Part of a small language model's weights.
Training: a variant of SOAP for these matrices, 1125M tokens, 4292 steps.
Each number is 128 + 24 x the weight over its row's rms, rounded and kept within 0 to 255. Layers, rows and columns count from 0. Numbers have three digits each. The size before them is the row's rms in percent of the matrix's.

# layer 4 attention value, 256x256, rms 0.152, rows 102-255, columns 192-255
116:154097141137104103149097183134115140132125102195083110139122157146170117134076105119117114094152112106128133147062072145114138141147125166135124157101087159092126136137133178064148168108161105
106:160103130144133141074149152116183157096192173137160113101120128143119123132129085141184093131141155206110120122125091101142147166136137149136159163106117148097129138127123133146131145127111122
117:158121150131120131150083169142117094156134129148122132124176150123117162125068125153145110069093165113139193117158158126139121108105134123122185133111084114085150122146126129136115073118155085
100:126157104108157158117161139152130129120151144149115167132093144142073144104119114123130111138122128117137144072110126122098113116112120133189130134109073152171128100107136063109112117117159186
127:143128111123172162118172087085119112094158188183101136127184108144122109163096150132160126084150140172151116129123201118134118124143109135113139166115146137133149069147144154154104170117136096
107:103135126093154151156110094107125087149102127144097120132178141096109096147137173121112126134123130212119104121138131134154142129127152118087120108119112124134111146121116063139130137104106171
112:113146116132064155125116163171114113117152171109150142090131140168158136093126133133142124112142089126125175121082180154139083119109104156121157118078134137109161122139115164139114066176113147
096:118122166104157179152164085157130111192150109105127117163136149099158120153155146122111139115082115103110108124111143092116108117094134140158121156114145130194119144121125144155131163153171112
116:176119090124137104144150172092148141157156138173150126113102134091076106145048088135121183112138170112104136090129121137116149125090097147092123106063116122124093108096133135095143178106109083
105:099146135125120118129130159146120118084113113097147121140170152129128122136179093175139116046084127112138094106128096143113130164141143157089114141083149151096177105095143122158135147135174190
105:143108159140134131151137123121125108132182098184123156122174139115135143114094122126093124119090120124124118190122100130127124172133130121174112194172113163134137097164099161114100092148116098
106:104135109129109108143163129136120096141094126147118111125108131134081094103128112119133140107157107151149131130126119093101121078142168137140089092122135153131099143144113110114112134127129153
108:141131137116107142106130105182141123120139195122166155154167136139138102113151121114134141171112115091166125121120115127132138089149157140124077125183116166121137116138160097128121152103146129
100:123129159126163160129124141143142093137103140139111119110127158105091121091118159124106144123119159113102152104110163158188133113123118118143134110123177142177123121117121158087129175136170134
104:089146144142125094125057183153173109169087127100113137166094140122136125129150126139094103114114149190098117118151083145127113121113064144100133115152160134085142089118138134123142123113162098
109:110123159151132142114134153103110122118162107073126145115115103140148187117161106080136157158124108127128114131132110113109154140107148093107150141177145167089129130146133133115110126090111164
112:078156178135133115144151100167141130181111152113138135134178124123139165120173126136119087151098117140152161133112187133147127085140123113151133133119169167152154110138102129120126189159171097
113:149089111138161096142119139141101102073080113123075110171063111124156116122142133147205133134107111093071061108102127137136133144093107161108105130138109119135089134114145082124110103146151107
111:150089096145112127107163087141155123146136165152093156099110164088107122096101115096110149153109132127118159178111117118141111131147113089147109141162135101125136117116116205111150143137118067
119:123073128150102150138089163162170135155119137103160122125120145133144129134140099108171110143128110111101108140151151117122137096175127100093126106107115079081100117137110097166153137121126098
107:124129153097107134135153161167118128155191133128117133160101148123093110133109134101119116180136083060157124164099110124118095155109124125143104126152133157144072128151146133128160091097140123
101:171128100110142131084119133168121179145148094165112098102133188126157098096090151136169156118176172080139143148125118137184148116136160127136113164094084130097140146127123113109124146100106184
103:133141155129167161131108125109135157121179132132183118147144133157169139124124114156093113123097131169147113143136168095135189151137152114149152131127114185155087142110151114092148137099124144
100:137109099126177125197151112151094136144109101113157162123113126123122119175145118150135144130117130109177104098152126124127143165142097132136107140110134173144125118133128166115133155145139155
107:112144157120098123138083169119138131154145096143177076167109092114130139092145131143166126220136099158147119079076095160118137134146153165128154132129114071093112163116151145132118122139142142
115:105159145146137118113092120133122110157103156124100137108132152128165133148127141111150151164116145078129123169152060125122155091135133115121081153177117093134168144095132096118123157130185134
088:109123149126161133167099147126173125145114156138148123132120135116149092129179141137184151073154100159129094153101111161109093112131147124156135118094113142159163133150091115117106137143132166
091:094157095161152146124155148107122129120165099107146140133105154132117155055122116105126132079080128124127118129080201121092119139114129101111136118104132142162147114103137142091131174140139116
081:081131131096134127120167142125068087154132129119183134085135117133135144165109149147114124095094134081159112076154125124165078155111123130168141160120129140122137146158118112177088111119133137
086:117107133134130138165102144121188157210090139064171113107139119162160128108106133132141085153114126115140064100130123126100090129155115126120157147131125130157088138120091095123164145133098139
087:101136147154122090095079137170150106149113105135143138124136160137165150114165124150146131115135114122162099106104139127133127121121150117186161144137085107167139112096131123153159140129181152
087:131148088132146136174076175154108145136086131099123125132149140147107148135123179125106125111146114078134084161162163123117141132156120126089170144091104177146115159132147157135095103115143099
090:143135116153169138101132095120154130130138085160118107106132108184127048109093122137150124198140173150129122148142187144156121122122133141109135138138128127122146111128122111122115163151101146
094:145094161106142113122166117162087100138131102068151149114131139135050118151121119127085143109092167125073216116154119122125120164134119131106143111152137137131108121150119088171123094110143158
088:142154078111165141130161139147141097108125128079119091067097166107116123152132071093111194139123150104144111157110099091145155142124106088137163102167117167114122143134149159147135133135152127
085:135126167128111151122096113155132135138138145127130131113128174091143126145101082140126170093076134119127110181123169104132103134156123119118114117138108163137120094138109165130140060127086113
095:118173149124155118088110152130163170060129127115133159115113146129094170140102119134112144132141144136114139103136106165093114120160130114145117131153118103101120120119125127138110114129167110
096:137134139122098112111167119085119115084068143144124106107114149142137127088147117111179111146128129174150084150054106114153147096158155136145112142170158126133144126147152132121124176153148148
093:078114130128139129144140157160133070109072127075100158147113129155050129129197150114134149107146131144115128111120088147153144142149152128096112127112140134143136104110103133130131158088103114
093:090144187137141143080162100091099120115102172139153110117139163152116139129164150136116117143144161173147097049149137125114073119165163126156166177137115146089124113121131098176108138088128113
086:146094047132103086130152120113125075155108124148106111129115116126125098117106118104117131111106110084118092127102128120126094108193143146158125155156095156212153120154125156137114131165111087
096:162135158138148127130142147143134134090196142170131159125157107091114109110083111102162117126135150162133161134164163095131116110144134104156129100174177169097116106180128112122136158117125086
096:092138108141169123119071092104164107169139140096133152075128103138116127090170150129137122143080136155131103097157134161143120158111055130157131146156116126120179156101101132111137138138088072
092:110102132156100112162160153109141143093161118176148115134129147122153131110158128095160093127106083176137094156143100139146158134119158135125128132155171179067179127125116125099138168119084118
087:135180094127138143117107115134095146122094126113091116114129127160115101133101152155134142143145115202119100093070155110134110157120099144121138116114147148124124115139145162082140148131061133
092:107110108123147133105133096121135116134088125169127087132131143121151133101136113128116142104111145120117099090143193140147128109133104108181135134127094111172143069087085143139122147130130172
096:158135122108068131089123077139128114142148136150171114141110150134147139145097126145205122139139161105130132126143131162126115144106137140131103151173136123126154116157127082118140069129150129
091:111092156112134121122083159142102095106166190165128139136132143141131121103085147130131138151155115159133127102118175134128133102130126106206155103161105137093162109163103114115137063096114093
095:089137150145144155110149112081129062133128090139095111103155125123130125117118118152109144135074097194124132109117137138155130108135143127116141142121127144164149123109118123080148136111114131
094:149113113108130122094168070146149150127146128122122134086175138104119122144144091139103101117133149082083107177167132115121139094123118132129133133095110084123133167129102110123128122144148123
092:129117139139156129119111116142138124115105162108123135127095114160105126107082142099115119126157159167120139103109123118130122136152118079120140144115158118143145120121120132112101124105152070
084:124155082148170135111116130131149094098159119106153129119111111118082112085108103144127105149116142102087138127150109097111118157114110102127175126149103095141104117148118170160144143100145164
102:107154178143101142142142164133109160128139092126138139138158131088092121146169137158125164144053136127113175105147107141113165136116072117130127123097158098129106114101141112125124137114074151
098:162128102125073152131124088123155164124137173126142108125131134146162142137089123137212138077120135120110153158154157116129121120110139126089121140095123148110107138126134110157144113142114167
083:078120089149076153097187149094125133135145122167089138120095115127083136167112142118116129108149118133126149056159180143124128135130161120138143137128159169176181160144128136102132098158091154
090:094126125133142176079113131078117153133101158179066131128111131129118128123111117124146121157134125094129132104123199111141110100085137141147125137123125142121103171125158136098124102140133132
089:179154119115110160113153088126133144165126079129164116150213126128068112145163138143121155095135126060127088155142134134108139119104106146109079127163114134122103096089117116150123139112116163
088:150084078140107155129103129152126110158136084146107132109119098121159183129148147115178158095167136085148131142089138138147108095112120135138093119116168154174119136109142079119127084157111117
083:106127117136126094155092109083140124095153102133150164163116138114133137118117143106082115091124116117109115181142166133143174134127124103150073161120136079128137131088154169185144197099135076
096:081144177137130100086124130111089097135120115138087149099121127126150109126117111154112077132082091199115161138115159119128113165095140100070129133115138137148115130138116133123158149115143089
096:098141143151142160143139178134139122139063160115123123130128122132140129151118163128109120175100099188130172105170136139104117124153102156087127089125142134150152135110168107196142179130110064
097:139148123098122109135127092118130101140143117123101119149142107161119075152095167115082121157153093106149126161111126098140110127184129134117129123150120170120132145190113122114165123109138139
090:143121156146135142163135174151139140167110195122142101161134147088104103133124158105110126178155111086108100145112140144115131109093107142122112112147105119150163120126120116131133179163115086
088:100124144133188121130094136122125095102128161118157128119124120140144123140172122120097133137084148118126136092129143115115124125120140115136152122144089165129135145176119156108150139110118125
093:141100088109128126169166107134145119115151116151162123132154090107122112072171127134161129102103133121147122172143106125099133101106074152166118127135132131175110113120144120173118117151079111
087:157170194138124138133156125104153153154190106106132132136138127147161122140134125192167108122125122118132129169154137120145107088128146136124139101118143140112130176108166169127123119148135109
087:145152107131108127135130118155125117142106162085072087115118143129200117098117118103118153121121116097137134132116128105163101118150132143106132152134120152137118132130142115095137099151116133
079:115108103124161142172124150106144151132113097129116114117144105102163124120173179088128179069060120157146166130114152131121108100091117145127159136096113115129102142124134125121120145139079143
091:106127116132123168163169142131163133140125186080116097128096127093149152069151146143192144109163129182093106155123126128101120139116088131134127156116135125127154103063131174110132141126145103
098:135129129119111127117129119099103103147109154121105123113144135154149099150128134124083132161108131209148118122138170067089158146132088128112129139198127127166095167132117162154138123146137123
084:117166126145138107118108150158129149109163108077151124131146182110146120120180156119172113137126159101166166100128064139107138149123118119093096111120129082092098138143127109192113082107139162
078:136137145111132080148155157135111094105105145170195104150123103167161124115140124112137099079118114130134131171160118103132104098121113101148082112130128162140122139127123181156116136122109120
090:133118099112122116123138077105196134089100122179120143122150116108147163131145125129109120163158139185158042147130106125079145079140136119073151116122115117124107128126107136156146093108122129
088:106150124117168115104079128117104125130114129091112139149158094114146159122159127102108131086131076147140127137109119111134116130123139110099152086146088148090116110158142085083124096118071105
093:129141114143120131092139097136153106127115104086098118084120089139152144141121127117096134135137167133131095123164140129148051122117112092191113169143132163117125156121133145141112084158114142
086:123083084144136158143139067114150106127162175131093116149103135123124138108082119122119126189140078127130155135161105104190119122131134139176116138113099137095120137173135183102151171096152110
083:118123162143195115145126123102150144131092113116095121106144096134137115176141178101145114091098097147148123110115106142138132122086141139074122135086186140143138124151122118114132174106142118
092:100112107132089128108128134121115150097098159135173140125091127131088114100123114138144068166114163105133103112095107115149113123129160124137139137108118138114124126145108100075127134103085117
092:156142180145139142126111157121151152137126149124118121113160173152130154127111132131138096121154095102153086101126119133130144134164113158085115179131100127110113134171140158162128099146114088
090:135135153141087143124130129080127111146140120120117114122157079089088181149130135136094112112095145111141106153107126109128119118112162138075109126123063144129140107079115147103140106105159134
082:141146113127071114120192103156099091105117119179123100107151171164110133114144087146133148118143108142100091118146114138145092134121107116121131141156102114144109081186124097134146106128128180
089:086107123135083127107142096173115079101079106141057143144105139136127116076114129101102131136125109140121171120117096132106120151136151114114136124093137127146143106119120141159126088121128116
092:118128123129153101163179191129140143158055125146125137147180091167134117129117102139067181129121146146142121134129151120131152146154121148133161165134099160086162123103117107167123106115088110
093:145158130158126111119133112126118163068104097106106144156121138167137172114127125152129152146164143151087137164150102137132134147121119111113181149142054130113121139120172178167130123111104122
091:125130150121111139112140096143135105093154105169166159163131129155135112088164140112138152099154144094118150124111114182117153107109109117154129114107101106149137101137128124140127165101098108
089:102161084127095142170092155125105178085134126121149109130121107162135126093188148129174184105103147161095134091149125128106148158108103145117129135118141107093137107115159119118095085129170109
104:114106143135120077131129106162139130152168129132195098120116135115131135159115117123116141111115123136121155126130107124122074114155139105167122081159099121111132100151103098152156149134090208
076:153106154161136143169140064147141154170133134146126122127142134112132133159106098155129106139125114088142152120117141094119095059157140140110163081128139177164118117135113126121099131140160139
083:151111155148118109148130123116140085121098127149097098098097146130149152102139134090179126118127145109138099114135144151166131127156134119120136143116066173107122143159161183079138125105148110
096:120128123146113135146116153108133185154106147167110114084113100109084139165065111146115178131156143117097143139147116128125119140149116123139086101101140108129151097117123134180115103159101159
088:122110184105127103147126068096124119112100106152093140100144144134106143190123126112082120122143161108096116110160139132131141124139142118113128106123117123141098110154124114169137127111150123
088:067097118120087142150139099131162094162152156152127142140112139091145119152145136119170118141136140125135154158139128110165130131131113123115129140094115133160129133131109144141130168143190062
093:131110145145078116074098133155167103123081105159111114134143152097174071107148182136199100176129080193153120185136128143115117118140078166157109154114112090121144075115149128116136123115110127
086:088106153161124105182121117099109122156089104133151133116088146186066185129119097085119141120140167100130136137136075110112141147084180122092114135091140135181099126167100126174119155104132166
089:146163139134131169179075191119143157146124140120124130086119161124143125102140166160101106150119123139144151104094200151131115140082133129109169107110120115109073118118096136092143091119138154
091:136147089147126092172127183136129164143110148122161158155080103143114091074193092123083119139096157113124137118145093106111124158133135121122109149144138129138140134092130092184132141121133089
088:104111092127144140132118134161118172120115137135148149138161138105138198130078111115129164110133091103124118146096183162144163106124138123117089111135115155159099095126098096087134130112118156
096:144165091151119177104166110126101097112158067098136161127088147140143154071097087111114117059132146072140170133133158146108147178114096133195155099110098140164153156145145097121129148135102149
092:146136149140106130108131138142174158152143097151184135131105146121112136114126129160115117164173156085126101175091098143130131106117151129134141100109152117125119136122107205109150104114145153
085:115116064144069080118094104148170119112137090123114140111116118138125150125118117121134141169149181138139100131180074158115130099167153141084149111126157126102137153181108125118103128128157174
086:174120142117140110131105131114110136165097151045093111122146105135135135127078123115144125141119149118106162090174146145126117089119138130094113123154136179103110152113149123176146151135101102
088:125110108113163106156108092133126121173105123112170158099123125154119080107101093140133128131112145136156149151107138134104123116184150178146133107114118106164119140128120132167153080124119117
091:193082171117134135150148126140121066137143136150096124114122106134148091149164149152104144122176100101112142111133128141107134110129109123104108137110070128104070116092105171115140129112142106
100:128110163128103124125118166139154100137114181144112095134135113147148123099120169111111137123171095146124105128121060142152114131130175119194163110165108131113129123117101131113159122092106160
098:144144137120159162151098156143182088177125147108133119142148133098174147140098173167173120089181113142130124149170116148143126111089145112122131102128111090158148142157126137103123080140175125
089:190118151119144139096103155082162125103148107140086152119207113099177116117112082119144135138153148081118144183089163098139182098157114121145150107125162138155119144148157115106086116195142181
083:105147130128120109159119181107114110101094111169123141123138151127135119142134149128096144124097163162148061129098164111086115148189117138162131134121096180137127107215127140078156151126131113
101:152103103134141137102163065140110144215163082110172144124137179152109094134143113118107148131227117095108143140094155143166086135078117163153123119108143137154138111119100115084128092115157159
089:124113174097171120150116113165145163120064112133121142164119140191116081106141115146138126129156148158110095138125122132140135131125136129083092129133134075133115121120164126129144155091137101
092:121124168133144088116134140136099110094111140150119092082144137147113091111102098131081134165102139134160125076064127156147130148104095115142132149154106097135086105139102164095140130134131082
098:125141102141167137137090111098134178133145091103085159124161128109120160140173122128105136166088127109173191140160093123101174141114100155126161112095103132110156124090149143100149107150143078
084:135126142119144117105137100102106104100097207144120135120112131116130092117094122146112122163145143185103065103069142113144083105136149132105120162124098164108120115154116152133111119105113122
095:138138177156161146143115113134172154131088126142148130146069139127133120132146123173149121119111138132150114134101126123110162121167145142202118105108123124148130131104140149141126141120108186
093:126144120116147130091142107103191180145147095062127143146122134114129121107120154127117131149125128135121145193113125150069165112162112150114131127091138103131159142105111156080147114139133147
097:110157175148134103154114128129119146171096146070123151155140127155075151118147149134086122140098153163100119161133123110087076131153166124089105154138173158120095145133123101137152134111098138
096:088122144129149118125154095158075158146177082129158119112080104125069160122113106125156107107152124123126177113169184125132106127164134109143095125116105134101155166092116104133106090117110147
079:079146123113125143126162118118122119113100169135131101137096112086106144158097139151109150065173097125111086126136225161086074105123105137125103134132102097124142145126126130112124093110048140
096:132167146137158124127156203086107137078137096105162136166129121119167117145148115153102131108146110162149141122138112138105113162130129133124138120147114160155123125106128133186140147121156112
091:140129138143131144132192117123134109100127116134132142135127121127114118124179158125169137159208110208128092124129101121079140171160107114175132116097115136149149137107128156106156101126108123
085:127140146162146139159125083098137114144121107144098123158145094139125128134108115103172116164131129144118125118136122120181112137114190129138104141147127136134122128121137112143160135141103114
093:116149144131121146139129162131106174152171113153158134175193130161122163147141153124117123158135137137149114093168106160089117106102074106124131102119128132125164167142135122085144131142133132
097:112144139142129134119106158089131205151116151119174173126118115116104123110134134133195121112111119122157105127117124132079128144100068151131147136123123119104130139104086106098107145118109113
081:132116110107074141161081176152128055130092116104137122123184168101123120106122168098118127107140139153116085164119152112176102122142121120137126107119185142187108133121102116152139123159153106
097:139102082125133143138144081112134144102154118105174118100196143087176145129119108155134140130101132176118143152123111181115161172130101129141139155114096131125145127122135098108129138145150092
082:099125116107171123165116120101132174139166113135170114135156121129098091144151128107117133159093105114129124126107132122100113070095126144140080098119143139137122095163119115123124139083112117
086:093164103170180119137140201133133181181134151103114141108091157157167154134099103113177111131081093122157136064162118121103136142098154127106162145155129118132171127111140108124121114146134117
090:110128110134072118132131146163117121130118099163180149111101135140131146094150097167117129100127132044150115103129076147109138136105131109149174100099146122156102125132110140166116091145143087
081:109178150140149079149147089135118116101131125145165127136163102109071084164170154159148129139097098124153156090126101148081116138116128168134137122088165141132142119127118145126139089153143114
089:129096151111125095127132159143122046102124169099094109138182178104134127172106110118152130115159103106115076101108116105132129137109165088111130144145098149140119145188166154176129146116096111
083:137138122140142146126146095123148080135109114162140154156137117127091136162138145153113108180163127141154137166201180097127157183138117116167130097180164177153145142130136134115163110121109088
096:105146099158141130120102053112142144149117131109120123155130140122104150107125106155146101135075126157164078134121172104139153087182123124099121143129120164164093135096123083108126162113117117
080:173119144104111130106127117089138097131137102140114125117099089110086113110109157143156127137125139127154115157156108122158160126184129114121168127088111156111133126123104157111136065100111106
094:134145118140126108102142162139168183101155103141099141128127130125161146190134121168128139089134117133156132140124098150123111109152127111143141096132132155096101150156139104089140103149138155
088:158156190108144118121141170103124100136119108109146122132159115111139101131160157140088124169104116170108117110100086122111105086105129182156138170174135138147144126110129156151162152109175061
096:128113103130176117109132104134158158155144100099124138116108104142174164160130116117147185120108102153148127120090141124131113090159137138127157109125095141186110127099143133053097115141145125
088:156116153137142140122078107118133103061133126162120085117140106116148144135144188124119102112148119152112091166087130122127129111134128144141124118156121082114117141148123163105149072127141151
082:127099126114125137122147040172147111088142100126108107132155134101139099192135122123082152061114120126118164100084126157127159125112143143119149112159142194183147178163108088177139169115110106
096:121113149106150148130147118156137170121165176088138123104102157128083130185138091123128173124094120115139167104148110095145086125137097112125099126119102126131175124162133112071122147160119112
085:182138200105127104096160152106113125134138099116134125153178139150125097110187140117062105132147128143113159130098106124139120086153132158124137143144097145134137109153127167147126097112168130
086:131123125109125092103104144119072151164115131156102145089118096114099150109119151112111142094137152122135130165120111134155163116096065072162112136127116101121138156130102186120131134127117144
091:136130056126170122105154102140112082094117109095134123093126165146094147142151125113098147137156155163167093187153137121170130171149162139115149135163123115133129153179107175142118135113146075
084:088131153115076099139134103109112181121109117123074142115095107134113082094123117125043087112162133140119087121186149161097121118130168119120161106089117120071116155103102120120147166116146163
080:102128124116160114128172110138129158076121157156133123133113101112135117123148144121119109151134164192114089142096132100125129143141146103153097147124147096111107095112101130098090121124169177
095:127122129101119115131169114124117140070116134093120143150120120145154115154169103102132165047147119135090125139124120153097122143113101148156145127147124130124139109123121085118099135128118146
079:166127131112159113096109129102118076141126110146137133102085110121124132204116122112082136149098154078130174099148204119114104131096150109101099156134065155174138118108132079127139090145140127
093:196133114108156125108167127127111090105123081159140122167135122173162127109132128169121093106198125069148111120118114123102108093110171157147147115131130155117133157150122162106101083128097174
088:188089185125129099151093090186134079084145077098106103096095160127156158173130112136137129152114157125202114133138092153120145101102125112154125130154154147107080149161135157105134117149093122
091:110133136129124131164146114132158128141117148127095146135116126121083101137069107145135160128141107106148231106122116132110142151142098139122100119144139153115155146134103108102139133160108117
090:104065125121112145131108141103115140140121112106081111168137138132175138128130120108148113148151128171135094062105111137143107107121105127149135152143144103144120099147149176118141133132134115
090:145134120108102121109159143118101101103092146194123124152092108164153104110134101160106119155140160125138125116114122115123144111124174155158120152106170160143122098137130135123105095109160141
094:121121157129111126139160137114109105126145096172103085139191118105114120144147100133097119159115117153091127115128143163104136117124180121149131130098140162106169130150123170150146118135137085
087:091088110127139127084112114119145059142110104133109099112137131104105149077130119076175107136103118096114108145129108102133131126129137110152123128076112134154135143168117109103133123133142095
094:114116155136119093107128099112087101111078119116097094100094166079107162135119102093174146164124127141119142112134120101172135157107133124120117129158133069153134072069117112106112124134138110
090:119092149142131143126108159150085160139119179119114131110196104106118134110131121158138130136157104148142108111161099128169132118147100151109137124093172127146166116101152140145091138128177055